config.toml
d_model = 128
qk_norm = true
weight_decay = 0.16
warmup_steps = 207
Each number is 50 + 12 x the weight over its row's rms, rounded and kept within 0 to 99. Layers, rows and columns count from 0. The size before them is the row's rms in percent of the matrix's.

# o: layer 2 attention output (transposed), 192x128, rms 0.096, rows 80-95,111-127, columns 64-127
# v: layer 2 attention value, 96x128, rms 0.0891, rows 48-63, columns 64-127
# q: layer 2 attention query, 192x128, rms 0.146, rows 128-146,160-178, columns 64-127
# k: layer 2 attention key, 96x128, rms 0.126, rows 64-81, columns 64-127
o111 110:31 64 52 69 53 39 27 45 47 60 52 26 40 56 35 49 68 72 52 60 43 45 39 48 72 35 53 28 55 29 53 37 60 46 50 42 39 58 26 44 37 38 28 60 40 42 63 30 59 36 40 52 56 53 60 77 59 28 50 46 45 51 46 51
v48 108:43 49 48 47 50 50 56 65 46 45 50 49 61 62 59 58 44 53 53 52 51 47 33 51 46 42 56 73 57 34 56 54 67 88 87 46 26 49 56 50 27 62 46 44 41 51 70 40 37 37 51 74 57 60 48 48 46 50 39 42 38 68 46 67
o80 092:57 73 48 23 41 73 68 37 50 46 44 64 74 66 42 39 49 24 37 57 40 71 51 49 46 30 44 53 51 30 69 56 46 64 44 28 47 61 36 53 47 45 54 43 35 38 67 39 46 39 55 36 58 28 83 34 67 46 56 32 63 55 57 40
o112 108:60 40 57 51 51 43 39 33 61 36 68 43 38 39 53 37 59 45 54 70 51 38 60 34 66 68 44 42 27 57 50 49 45 40 60 43 58 51 59 66 32 47 32 40 59 55 16 61 37 55 65 35 62 43 41 47 52 44 41 69 56 48 44 48
v49 105:37 65 40 69 44 50 51 64 51 61 49 64 51 58 44 58 71 54 61 54 53 38 53 52 53 50 46 43 46 53 47 42 63 55 28 70 70 60 48 46 45 43 47 54 61 59 32 29 34 57 44 35 68 51 60 40 69 33 66 58 53 49 63 28
o81 098:61 60 50 43 46 66 25 56 39 48 45 64 39 54 30 40 70 57 40 51 47 49 65 38 43 52 40 64 59 47 60 69 35 61 55 36 31 44 35 61 35 67 45 46 58 40 62 54 63 45 51 53 54 50 52 48 49 57 42 50 30 57 64 46
o113 109:62 32 62 51 65 49 70 42 50 48 39 73 46 31 58 47 43 63 48 63 65 51 39 59 30 32 57 51 44 67 69 50 62 47 64 53 53 56 47 43 46 59 66 50 48 42 54 54 57 56 38 68 42 70 67 49 37 65 50 45 54 47 51 60
v50 101:35 53 47 27 61 36 55 57 49 20 62 56 32 58 68 52 41 49 42 70 40 63 37 39 55 43 43 45 26 62 46 49 56 56 38 49 36 38 29 70 43 60 38 51 80 54 49 65 51 31 41 53 60 51 71 61 55 63 25 46 49 25 33 61
o82 092:42 56 42 55 60 58 55 32 53 65 33 44 55 60 62 64 59 52 37 38 66 44 33 69 44 46 43 37 52 47 47 31 36 42 43 12 59 61 66 47 49 29 82 67 60 55 53 63 73 71 56 60 38 32 43 48 55 40 51 60 63 43 52 66
o114 111:65 62 43 44 26 31 36 61 37 69 59 58 59 36 46 31 38 60 52 47 37 40 38 57 67 62 34 72 51 52 53 42 38 52 55 46 50 54 86 48 54 53 49 48 40 52 34 55 37 56 83 47 60 51 22 38 52 64 49 42 60 44 37 61
v51 093:59 52 58 57 59 56 42 51 46 33 28 40 59 31 43 50 53 45 54 48 45 44 62 32 47 65 50 47 43 42 23 55 67 61 39 48 38 48 70 45 28 52 42 62 72 51 52 57 47 56 45 42 42 49 41 50 48 61 34 48 20 49 59 48
o83 088:54 53 46 32 37 54 47 50 46 59 46 69 47 54 51 58 47 35 35 56 65 59 48 68 44 45 32 62 71 57 34 34 70 60 50 24 57 56 56 42 44 40 60 45 51 41 62 70 35 43 50 40 46 45 46 52 55 49 48 58 45 71 37 77
o115 104:46 46 65 50 49 49 36 53 46 55 44 56 53 52 48 76 67 41 53 38 33 36 54 48 71 38 56 60 43 65 55 49 63 39 52 61 16 22 52 42 54 48 34 49 48 41 63 53 22 64 44 55 47 60 54 33 77 54 36 49 49 69 43 78
v52 103:60 59 62 40 43 34 47 76 61 51 44 48 50 33 52 54 27 47 57 53 65 55 51 53 47 50 36 52 62 52 66 46 48 69 16 52 24 41 53 32 69 34 55 54 31 28 49 46 52 49 49 60 62 47 52 61 47 47 60 34 53 51 54 34
o84 103:41 51 44 45 40 54 58 47 56 63 68 56 47 52 45 34 71 61 39 41 54 60 35 65 25 39 31 43 53 46 39 73 66 46 27 73 56 55 38 66 34 50 55 37 59 39 59 59 53 48 45 42 23 74 45 58 57 54 41 44 66 66 63 47
o116 106:68 45 70 38 51 37 38 51 53 38 56 32 46 62 23 63 56 55 33 62 54 33 50 46 66 20 50 54 54 56 52 28 34 56 52 59 64 48 64 61 56 44 25 38 52 51 44 54 61 54 32 64 48 43 76 47 41 38 77 55 37 61 75 59
v53 103:50 28 44 66 31 50 50 52 46 50 60 52 32 65 38 54 62 50 27 50 36 65 56 56 53 47 53 35 55 55 45 30 45 38 39 50 51 68 47 43 54 37 23 57 38 61 43 56 44 51 55 68 70 41 63 65 48 76 53 64 39 23 61 52
o85 102:65 34 72 66 67 53 44 68 69 57 47 80 51 49 46 64 41 52 56 44 41 61 55 53 48 52 64 46 27 65 71 24 47 39 60 49 45 44 53 58 48 48 62 54 45 38 31 45 38 37 53 33 59 54 34 61 47 45 44 54 37 51 71 74
o117 109:39 61 57 42 18 37 46 36 50 55 48 49 65 49 48 38 66 60 81 44 33 36 57 44 64 71 54 68 61 52 35 57 44 59 72 49 50 57 56 48 42 71 52 65 50 48 61 40 60 51 50 41 50 33 40 59 48 51 46 60 52 36 43 63
v54 095:40 48 46 47 48 42 56 43 43 59 11 60 47 56 51 62 24 43 84 38 54 65 62 39 31 56 56 63 49 68 50 63 52 57 30 48 51 31 60 35 90 37 50 53 45 40 31 50 35 51 53 55 70 64 63 41 62 54 40 57 42 51 41 56
o86 103:58 54 41 61 72 47 55 52 74 65 51 36 38 26 56 56 66 39 51 68 67 51 21 64 47 48 55 49 42 55 60 47 66 68 42 25 47 51 40 43 50 41 56 46 68 57 47 81 54 57 44 53 41 51 44 56 42 54 54 46 50 45 70 74
o118 103:63 33 67 35 59 47 29 32 39 52 61 34 60 40 32 39 66 49 40 30 61 58 37 49 30 47 30 70 70 43 61 45 63 53 55 51 51 57 52 38 34 47 52 45 47 65 55 56 54 38 60 40 59 33 48 40 39 41 45 33 37 61 57 49
v55 116:43 68 40 78 49 51 55 24 59 77 49 43 48 77 62 44 45 54 74 37 51 48 37 46 46 48 42 53 21 33 57 43 70 40 60 53 51 53 30 24 53 37 48 57 53 42 47 47 55 69 47 39 48 53 54 57 72 48 55 38 61 70 31 48
o87 110:60 57 45 60 36 53 67 43 42 58 49 28 28 56 42 50 78 51 61 46 41 46 33 57 63 51 46 48 53 56 55 61 38 57 34 30 43 57 69 51 46 58 48 55 64 78 57 48 70 50 53 77 35 58 52 45 53 61 59 54 29 42 71 47
o119 115:63 28 72 36 60 37 62 50 27 45 37 58 59 60 48 38 36 59 48 25 64 62 48 58 35 44 41 55 51 41 58 75 76 39 39 38 49 52 72 49 56 35 52 35 56 48 47 36 49 56 31 63 37 53 55 30 45 62 22 60 47 43 65 37
v56 100:59 34 45 26 54 64 39 21 64 41 42 43 62 45 47 54 34 44 60 71 60 61 59 40 48 22 57 93 59 79 46 44 43 65 69 50 51 50 59 43 57 40 35 46 50 58 56 55 57 65 61 48 33 39 55 42 42 42 44 34 36 56 42 61
o88 088:31 49 62 27 40 36 68 46 63 43 63 52 59 38 57 29 37 46 47 61 26 60 63 42 55 64 43 34 56 41 35 43 41 39 65 55 50 55 44 74 33 51 49 56 60 37 56 66 57 74 50 53 42 38 45 42 43 47 69 40 61 48 22 45
o120 104:59 54 77 55 51 47 41 49 42 30 63 52 51 63 54 60 73 38 30 43 46 50 66 50 66 56 49 49 64 59 21 69 69 62 29 69 54 37 48 65 54 38 38 57 61 39 40 67 60 33 52 43 54 52 60 65 42 36 67 60 39 57 49 42
v57 111:39 28 41 39 39 48 55 16 60 36 54 49 42 50 75 53 51 47 73 68 60 37 63 57 38 37 64 58 46 30 43 56 50 89 62 50 38 56 72 29 51 55 71 57 37 36 47 57 43 53 55 49 52 45 47 52 35 44 47 60 39 67 39 47
o89 093:55 88 64 51 35 54 48 35 53 67 38 52 50 51 33 42 53 54 45 46 39 40 33 47 39 67 27 28 63 47 58 65 49 39 21 33 59 46 22 62 61 47 52 50 47 50 61 43 57 48 57 51 50 70 58 30 72 66 53 46 49 43 46 36
o121 116:53 39 42 45 67 37 87 46 49 46 45 67 42 42 53 54 76 24 43 50 57 66 33 57 47 46 54 62 41 42 32 58 46 28 61 79 71 43 52 59 57 58 48 72 64 60 37 43 34 46 55 42 36 50 59 62 58 47 58 52 45 33 64 45
v58 098:68 49 78 42 37 58 60 28 60 48 39 52 45 53 41 56 52 40 30 59 58 45 35 71 49 48 40 39 26 48 38 59 61 40 53 47 50 54 48 66 45 40 58 64 45 68 31 50 37 38 29 51 44 48 42 60 34 61 61 32 50 69 66 66
o90 097:46 48 49 66 50 44 52 43 30 56 63 39 63 40 40 43 46 57 50 35 61 50 57 45 63 49 57 44 63 42 49 32 35 47 40 54 43 35 35 37 67 51 45 40 36 45 64 31 46 44 61 56 57 49 46 50 35 56 37 59 61 38 42 27
o122 106:42 62 46 47 41 50 76 57 48 48 63 52 45 44 23 56 18 53 50 52 43 44 32 53 65 82 47 50 49 48 59 44 61 49 68 30 21 61 63 47 31 54 70 35 50 41 54 25 48 61 49 61 39 45 53 60 75 45 40 68 34 46 40 44
v59 104:71 37 34 17 67 53 55 37 49 42 47 49 52 61 48 69 51 47 61 47 62 54 52 53 60 63 51 84 37 19 45 56 72 40 60 43 47 68 48 58 45 36 36 46 45 37 52 53 43 48 45 66 78 56 45 55 53 64 73 45 28 31 38 51
o91 088:52 64 49 66 58 46 67 41 54 52 43 73 53 41 66 40 61 31 48 45 58 61 59 39 48 53 39 32 62 60 40 59 31 61 51 65 40 26 45 57 43 33 61 51 36 53 59 52 44 36 53 67 50 31 53 70 59 47 43 52 61 43 39 48
o123 112:48 33 48 58 34 69 30 24 39 39 49 58 59 64 47 54 54 43 53 43 46 47 46 56 51 38 36 56 22 57 58 39 79 50 34 25 58 47 66 47 58 71 67 33 59 41 24 60 53 48 60 15 57 47 62 35 49 42 38 62 42 57 38 40
v60 108:51 59 62 51 58 43 44 62 48 58 36 51 33 42 63 77 57 45 43 45 47 58 41 55 47 40 31 32 56 76 39 45 45 28 35 51 59 71 80 39 64 46 43 59 95 35 46 34 63 55 44 58 71 58 54 48 55 40 60 35 52 78 40 62
o92 096:45 40 49 36 55 38 42 43 57 59 41 65 59 49 65 60 74 62 53 50 47 47 56 44 45 57 43 36 59 57 39 53 63 49 55 60 55 28 18 55 43 58 50 48 39 43 44 70 38 41 53 39 39 54 31 41 41 57 53 60 56 59 66 35
o124 114:59 60 48 41 62 72 64 55 74 49 39 40 56 23 43 53 21 36 39 47 67 45 42 34 59 48 30 64 44 34 39 45 66 49 48 50 31 57 47 59 31 48 48 63 12 30 50 29 39 67 64 40 48 49 55 59 52 58 42 39 48 33 62 54
v61 098:48 60 43 33 55 66 50 54 50 42 41 39 49 75 42 33 51 55 76 46 86 41 54 52 49 43 61 41 45 35 43 55 67 39 35 42 57 43 39 63 59 51 48 41 54 56 41 43 42 72 41 44 43 58 37 72 26 50 28 45 67 28 50 53
o93 090:58 72 46 61 59 41 55 41 30 50 53 21 41 38 41 55 60 64 47 55 55 38 34 62 65 58 46 54 36 37 32 53 33 37 41 54 72 63 56 60 67 65 82 64 56 49 54 39 31 42 54 57 63 47 68 44 53 46 45 44 65 50 58 48
o125 104:62 30 33 51 51 48 49 51 47 33 64 58 41 42 53 27 30 56 40 27 50 68 75 53 55 77 39 56 60 52 67 36 59 41 49 25 57 60 74 42 49 52 51 32 38 39 28 50 39 62 47 65 79 40 46 43 53 60 29 51 38 43 43 33
v62 098:44 55 60 30 54 60 51 68 51 40 46 51 62 70 62 33 32 41 60 53 44 19 51 54 49 24 58 29 44 44 40 37 41 49 59 48 56 48 52 55 42 37 63 34 48 47 39 57 56 59 54 66 64 36 47 45 27 57 44 66 30 30 62 73
o94 088:59 48 74 52 46 58 45 26 45 66 45 43 43 64 31 41 44 48 63 66 45 55 41 64 65 67 55 53 54 45 38 44 72 57 69 39 53 49 57 44 65 69 56 54 52 45 68 37 48 26 50 49 63 44 62 42 48 46 52 36 41 67 45 37
o126 105:42 39 61 52 42 47 58 59 45 62 55 51 46 29 63 37 37 34 45 37 47 60 60 36 69 69 62 53 62 46 49 59 58 50 60 43 33 38 32 24 55 51 57 45 38 67 42 59 37 33 52 51 61 50 46 60 70 50 40 32 29 59 80 55
v63 105:49 42 55 47 43 54 52 44 58 49 40 66 22 59 57 44 63 47 68 63 50 63 62 30 51 61 58 31 54 59 58 37 48 47 38 66 27 69 51 56 53 59 44 58 58 37 42 37 43 57 55 47 58 48 45 61 62 44 43 49 47 59 37 34
o95 106:53 49 48 46 61 38 31 53 59 55 52 33 92 54 65 51 39 61 50 37 62 51 52 44 44 57 35 42 60 62 56 65 55 49 69 34 51 44 52 64 42 47 64 50 73 52 56 61 66 51 64 63 38 53 51 58 55 63 19 58 43 54 30 55
o127 105:65 49 51 42 55 38 53 51 63 55 57 50 64 44 59 60 67 43 60 50 56 69 37 65 53 43 28 56 51 51 57 45 40 50 44 64 61 30 73 86 64 67 71 32 55 46 49 47 49 62 50 59 29 42 57 45 52 67 43 42 39 45 57 61
q128 072:46 54 55 41 40 32 32 87 53 64 50 60 59 66 49 64 60 46 41 53 56 37 58 33 54 40 41 40 50 38 66 39 61 52 62 55 50 61 72 67 64 38 64 40 38 69 65 25 51 71 46 69 53 54 42 40 21 36 44 44 28 65 42 51
q160 062:48 44 59 57 57 64 31 67 45 57 35 59 62 46 66 40 55 44 68 49 46 64 41 66 48 51 66 58 55 27 62 51 56 46 24 58 47 63 54 44 46 42 59 46 41 37 49 51 43 61 44 53 67 30 43 50 17 35 44 42 38 69 22 49
k64 100:37 38 19 55 54 36 81 53 43 53 24 37 37 45 33 50 42 46 57 49 67 52 56 56 23 45 51 41 52 55 45 46 45 54 51 49 35 47 40 32 71 58 44 42 59 41 11 52 42 49 47 39 57 66 50 54 43 12 57 57 49 66 41 62
q129 065:74 48 57 64 56 45 58 51 53 55 25 52 40 48 50 63 61 58 50 40 66 45 53 56 65 40 33 63 40 45 48 56 65 62 67 51 62 69 44 55 48 46 44 48 33 59 34 46 53 37 59 63 42 68 49 57 65 46 38 37 42 61 33 28
q161 068:34 61 47 59 46 60 50 47 50 59 35 49 46 43 49 54 49 51 56 44 48 70 17 58 35 56 50 48 49 44 70 44 66 45 62 53 50 33 44 44 38 44 31 62 85 34 52 70 36 38 57 56 46 54 46 56 47 54 64 38 29 63 39 23
k65 083:79 52 50 53 38 33 42 56 44 49 49 59 45 52 55 65 51 44 52 59 57 53 46 56 62 51 53 57 53 29 54 58 50 43 37 71 57 56 51 57 60 58 47 30 47 35 67 52 68 57 32 64 63 37 51 43 27 45 49 51 42 53 44 50
q130 068:86 76 33 65 33 45 42 88 57 50 46 33 73 78 54 59 57 42 42 55 39 52 57 83 60 46 35 66 39 29 56 50 74 50 37 48 65 68 45 49 56 49 46 44 35 54 40 65 54 47 47 54 63 57 44 75 49 35 36 36 43 56 28 38
q162 065:42 72 74 54 57 37 32 58 50 76 30 39 64 54 48 46 56 50 54 60 45 54 27 32 36 44 63 58 43 52 62 47 53 32 53 60 38 45 68 62 36 48 33 69 70 33 52 49 55 40 46 68 55 49 38 45 53 45 44 15 48 42 38 45
k66 095:68 24 61 48 48 41 48 26 53 53 74 50 39 44 61 58 36 62 47 69 53 69 39 53 59 52 50 28 52 49 38 64 48 59 37 52 75 63 50 55 47 50 59 38 42 26 59 50 74 54 38 65 62 58 64 51 42 66 41 69 27 58 56 39
q131 087:53 53 31 55 37 56 45 55 66 67 35 41 85 56 69 48 63 58 42 41 36 54 63 56 51 54 32 58 35 47 54 44 56 69 32 49 67 58 52 46 49 43 67 16 49 46 52 58 67 50 39 45 68 49 52 44 44 28 47 09 42 55 30 62
q163 070:49 77 47 60 38 53 36 42 55 68 32 40 65 42 32 35 69 46 54 64 44 52 49 32 42 59 66 59 45 39 42 46 51 45 36 71 55 47 46 41 34 51 35 51 65 25 45 33 68 32 51 57 72 56 64 46 64 43 65 21 49 55 42 47
k67 098:62 33 43 45 50 47 55 44 70 62 59 23 53 36 64 48 40 61 29 69 24 60 52 52 40 55 45 49 44 43 27 66 37 54 43 33 60 73 31 40 47 45 64 25 44 41 57 54 71 38 37 43 82 64 47 44 41 49 45 57 22 58 44 61
q132 107:49 50 76 52 35 52 48 63 80 61 31 39 58 48 65 64 41 48 33 49 35 63 51 44 42 45 60 41 40 43 45 60 56 64 47 31 39 59 40 37 55 46 61 50 28 55 56 47 76 60 52 48 38 40 70 50 59 45 46 44 17 60 55 48
q164 091:29 48 36 51 53 46 67 37 44 59 56 40 28 53 51 43 55 38 58 67 44 45 37 58 50 32 50 50 68 35 25 44 44 49 47 56 44 10 36 59 52 57 54 52 61 46 64 49 30 67 23 27 43 42 61 46 39 21 51 50 57 41 46 73
k68 105:76 71 41 27 59 49 38 70 41 61 52 46 63 52 31 63 62 62 52 29 50 63 66 50 45 34 62 67 59 39 58 59 43 53 26 55 60 64 47 55 48 42 50 38 50 58 62 49 65 37 51 57 39 63 43 34 64 29 50 45 37 61 52 62
q133 092:56 59 54 61 46 51 79 51 35 47 53 63 55 53 29 44 28 51 67 50 47 37 61 58 54 52 31 65 55 62 41 40 51 53 29 52 71 36 41 73 53 61 40 70 50 43 39 75 38 46 73 48 35 31 51 45 53 21 54 54 58 52 67 61
q165 135:31 64 57 56 39 63 69 47 33 52 44 52 67 46 31 56 59 14 53 26 40 43 62 43 78 49 29 53 41 57 49 34 66 47 63 34 58 58 26 46 52 46 57 50 42 60 45 45 42 90 49 26 53 50 48 34 39 49 53 35 49 53 64 39
k69 078:45 65 52 74 19 51 71 60 35 35 59 57 54 64 66 51 40 28 58 55 51 64 31 64 54 62 40 48 53 47 56 38 60 47 35 50 56 40 26 70 73 54 51 50 44 64 49 67 33 85 60 27 39 37 60 56 36 43 45 37 46 44 55 58
q134 093:39 42 70 23 62 46 32 72 53 50 40 43 55 37 58 52 65 56 41 48 54 60 44 21 48 51 57 43 46 47 37 40 42 41 61 47 48 48 67 21 40 53 58 60 36 62 66 42 60 56 59 41 39 61 53 43 70 66 53 46 49 42 50 60
q166 103:57 50 49 65 50 68 49 64 41 46 60 52 35 52 59 53 33 56 41 38 31 47 55 60 46 36 47 65 49 47 48 63 44 41 54 33 63 65 68 62 54 48 73 57 47 48 56 55 48 67 46 57 49 51 33 57 60 31 44 37 37 46 50 24
k70 076:50 57 48 39 68 50 58 57 49 48 45 55 42 65 52 63 57 48 53 64 47 51 54 11 51 61 41 16 53 44 53 55 52 41 59 59 55 56 61 48 40 59 54 38 36 74 54 44 57 25 52 71 36 51 46 36 55 59 47 67 63 56 67 49
q135 070:16 39 56 54 63 45 49 35 23 45 66 75 39 56 42 48 48 48 71 40 66 35 66 42 62 35 39 46 65 76 56 48 43 61 63 72 42 34 49 39 51 72 54 47 42 54 38 52 32 51 55 59 39 63 47 44 64 62 56 69 41 49 65 50
q167 059:35 42 54 64 35 45 54 54 58 33 37 48 45 59 40 67 54 45 44 51 39 39 48 31 51 46 42 38 43 49 43 40 67 72 67 24 31 67 46 18 52 40 49 37 42 59 43 50 40 72 35 57 57 55 61 46 40 45 61 79 39 52 67 43
k71 126:34 40 54 30 61 61 51 56 41 35 40 69 39 60 46 50 74 60 58 30 67 35 50 33 40 47 54 21 52 48 71 32 47 50 62 67 35 49 56 32 47 61 32 55 58 54 45 33 33 41 55 54 22 63 51 51 48 54 55 51 67 67 61 48
q136 068:83 51 40 65 19 42 44 44 79 51 30 34 40 48 52 59 48 46 30 61 36 60 52 55 58 61 49 42 30 57 40 64 64 26 44 36 54 70 37 52 30 29 52 46 46 38 60 59 66 49 55 39 59 36 64 50 39 51 38 46 54 35 53 63
q168 068:64 27 50 55 66 51 49 44 46 32 66 61 60 35 53 23 52 56 50 55 51 45 37 57 50 42 71 56 67 42 48 59 11 39 47 42 57 41 66 57 62 61 52 65 56 45 52 54 61 37 54 39 49 48 38 51 65 66 54 50 69 35 41 46
k72 106:49 55 50 69 48 39 61 51 58 54 38 37 52 37 46 34 21 38 40 48 35 68 54 68 63 64 51 69 39 59 36 75 54 32 32 35 50 54 36 49 57 46 72 46 64 52 50 77 61 61 41 37 63 45 53 52 59 35 40 66 47 24 38 54
q137 119:64 46 57 53 40 41 44 45 62 65 57 41 41 44 62 52 49 55 49 64 43 70 49 60 44 44 47 45 46 46 39 79 49 46 38 29 52 64 49 81 43 32 58 46 57 35 61 66 52 54 60 45 51 32 39 67 45 35 39 61 45 39 45 45
q169 107:59 52 41 53 57 49 69 35 60 90 58 36 57 32 47 37 47 52 53 48 47 64 59 33 49 43 40 60 42 27 35 74 65 58 53 44 46 56 58 48 18 54 64 44 40 74 45 62 49 76 43 44 50 53 69 39 47 37 38 45 48 55 47 74
k73 094:67 59 49 43 46 48 64 56 39 55 62 50 46 54 46 52 44 27 42 63 57 59 43 79 54 43 40 64 34 33 46 75 53 44 50 48 70 52 40 84 37 43 52 59 43 40 50 73 44 54 61 26 57 47 30 65 57 49 46 77 51 46 43 31
q138 096:67 50 39 56 43 58 34 52 74 77 48 32 38 50 60 49 67 49 41 82 23 62 55 45 46 54 47 64 34 45 47 55 49 53 57 45 48 56 66 24 50 61 56 46 52 33 42 34 45 44 27 70 55 61 26 57 40 40 54 43 51 61 36 50
q170 096:61 32 43 53 58 56 31 58 67 63 80 46 63 59 40 48 46 69 42 58 55 50 66 50 34 60 51 53 47 36 61 48 48 59 38 45 44 42 41 40 56 53 58 39 60 42 52 53 58 60 52 60 59 71 37 60 51 57 61 32 34 55 36 73
k74 132:58 44 46 76 57 52 30 56 68 35 54 35 53 45 54 38 49 76 46 73 47 40 47 48 43 70 48 47 48 44 40 59 46 55 56 54 41 40 51 27 45 65 54 41 44 50 45 37 57 42 21 75 64 71 48 58 53 38 49 64 58 44 36 41
q139 110:49 60 59 50 63 60 36 48 56 48 23 33 53 53 50 63 62 61 51 50 43 33 36 49 49 46 44 48 64 52 63 49 46 64 59 53 77 43 38 46 45 48 42 54 50 47 58 37 40 43 24 73 55 37 55 54 57 55 31 44 58 43 57 61
q171 105:48 65 57 51 61 33 59 47 49 49 30 77 19 49 49 71 60 56 48 47 93 63 48 60 49 50 54 39 57 51 63 47 65 49 31 62 56 42 63 58 53 47 28 40 50 45 51 48 18 40 64 51 28 53 51 57 57 57 42 49 39 55 62 38
k75 090:58 53 52 53 48 76 42 52 54 51 32 36 34 39 43 51 63 47 53 39 26 62 54 40 42 09 48 73 50 57 50 44 44 36 58 43 49 50 56 58 38 57 53 50 53 50 43 51 63 45 56 52 65 45 52 41 47 50 47 27 29 61 47 64
q140 088:52 50 31 49 19 29 42 45 62 47 63 53 59 45 38 56 32 39 47 56 54 52 38 51 74 62 44 83 62 53 66 34 55 60 47 46 51 68 74 56 35 61 54 39 54 73 47 45 50 53 71 45 49 53 45 41 42 36 57 35 32 59 42 66
q172 090:48 46 54 55 43 49 52 40 68 50 41 61 50 55 36 49 52 52 50 61 54 63 38 65 42 65 59 43 58 43 49 44 53 31 49 52 52 46 46 58 34 43 73 54 48 75 23 44 61 40 43 60 51 44 75 47 39 49 58 55 55 43 56 62
k76 093:23 59 57 34 45 27 74 50 45 20 44 50 47 52 39 53 47 57 52 30 47 21 44 50 40 62 48 65 47 55 31 57 54 36 33 44 26 65 64 73 50 58 47 44 69 51 62 62 38 27 56 48 57 69 58 38 38 49 59 44 48 45 45 59
q141 092:49 52 54 46 20 36 69 43 55 62 44 63 47 59 22 61 42 48 52 54 50 56 37 60 58 46 41 35 50 65 47 66 86 41 70 51 56 67 61 61 24 54 57 61 41 69 34 64 50 37 51 31 33 54 64 37 39 58 57 49 21 52 49 43
q173 092:54 50 35 42 36 54 37 53 55 64 59 49 37 57 33 49 51 46 63 26 56 51 40 63 47 35 41 37 49 51 59 64 43 56 50 60 34 38 53 78 56 28 61 30 59 53 60 68 55 61 47 28 47 66 47 47 37 30 45 73 45 48 54 37
k77 096:50 52 49 54 55 45 80 39 42 40 46 63 51 49 33 58 43 39 46 52 56 50 43 65 45 57 54 58 47 58 44 43 67 40 42 52 32 49 58 50 52 46 59 58 56 61 33 59 44 60 63 44 45 47 50 36 38 46 57 65 47 46 48 61
q142 133:60 40 47 54 23 41 43 59 70 65 45 40 36 73 53 48 54 61 33 55 42 53 32 61 60 56 51 40 45 58 51 55 68 56 51 46 53 50 61 39 60 55 61 46 33 36 40 28 56 56 26 77 60 58 44 71 34 58 37 52 62 51 38 33
q174 121:56 48 48 40 55 44 33 54 64 65 49 55 42 50 65 38 63 58 34 52 60 41 57 40 22 45 27 40 69 54 59 54 37 43 50 46 51 51 73 48 60 51 59 55 41 63 65 49 66 87 50 70 58 58 46 56 55 69 55 76 49 53 47 47
k78 080:45 46 44 63 44 31 28 81 56 24 48 43 44 51 45 50 46 50 41 59 44 68 47 75 45 49 42 67 61 55 33 70 55 38 62 40 38 36 47 62 53 36 56 46 49 61 47 58 64 29 42 19 69 66 54 54 49 40 55 75 55 53 66 60
q143 135:60 53 60 45 46 42 36 59 66 66 48 36 40 66 58 76 50 64 40 49 37 36 42 50 45 60 46 67 47 46 52 47 52 58 69 35 66 44 42 33 56 66 37 51 33 46 40 37 45 63 47 78 69 49 62 77 50 58 40 63 70 56 53 51
q175 150:32 34 26 29 49 60 44 45 74 76 78 50 43 67 63 54 65 65 43 63 61 47 29 47 43 34 49 48 60 33 27 49 41 39 40 51 35 28 47 30 53 65 53 47 53 59 40 43 61 82 40 37 48 50 75 49 51 50 64 50 46 45 41 55
k79 085:47 45 46 66 61 35 55 30 34 58 40 49 51 45 28 34 43 76 62 41 42 63 53 79 43 46 39 45 41 56 43 52 61 43 46 54 47 62 41 57 26 49 67 47 45 41 44 46 51 39 49 20 48 68 65 53 55 43 62 53 66 49 55 57
q144 083:64 58 48 48 51 57 27 42 49 39 20 52 71 38 61 52 56 61 58 38 50 54 67 44 45 68 59 43 47 49 53 62 69 46 59 58 53 62 47 40 20 59 32 56 55 42 57 49 55 51 50 62 55 52 20 57 60 55 49 18 43 43 47 32
q176 102:36 66 52 52 51 53 44 35 61 70 41 53 52 57 54 36 57 51 48 32 29 52 43 45 33 51 56 42 53 49 60 48 69 39 50 52 48 47 44 36 42 49 30 70 64 36 53 47 43 31 71 77 44 63 36 57 53 56 45 42 65 41 44 32
k80 075:58 86 46 36 51 27 43 48 61 67 51 42 47 54 59 52 53 53 43 59 50 22 58 47 49 63 47 76 52 34 58 46 53 50 43 57 55 58 49 50 49 42 56 30 46 38 57 35 55 52 45 58 70 56 45 39 33 49 56 55 40 56 38 56
q145 081:41 32 35 53 69 67 66 36 46 40 72 48 55 55 51 55 29 55 51 45 60 56 38 50 42 57 61 40 53 70 53 61 36 40 41 44 62 45 24 37 54 44 32 43 76 57 46 64 47 56 40 59 32 44 59 48 51 50 55 31 71 65 65 42
q177 073:44 36 58 59 34 40 71 38 45 18 54 71 49 29 43 61 39 47 45 57 44 40 53 52 68 44 31 50 46 63 52 64 39 49 57 44 42 30 31 44 37 59 45 61 35 48 52 47 45 53 57 47 45 51 48 57 51 60 65 73 73 34 66 50
k81 076:51 36 84 51 47 75 46 32 47 46 59 61 25 53 40 58 52 69 41 34 44 62 42 53 57 57 74 39 28 65 49 61 64 39 31 36 57 61 77 41 34 33 64 63 44 47 65 53 64 65 58 73 46 40 72 60 41 56 41 34 58 43 49 38
q146 088:54 36 43 62 63 48 52 37 46 37 67 57 38 55 48 52 54 61 64 56 59 51 23 65 55 61 65 38 53 67 55 52 43 25 61 57 68 36 48 61 58 61 36 56 68 54 44 48 37 37 50 60 45 53 49 68 55 59 46 50 66 39 56 28
q178 064:42 44 50 53 53 47 65 38 40 49 59 61 53 42 33 66 37 38 70 48 51 42 38 61 43 47 40 58 75 76 59 51 50 50 59 42 24 43 34 64 53 48 31 50 48 56 65 55 42 31 75 55 40 37 64 56 40 62 76 64 47 54 53 40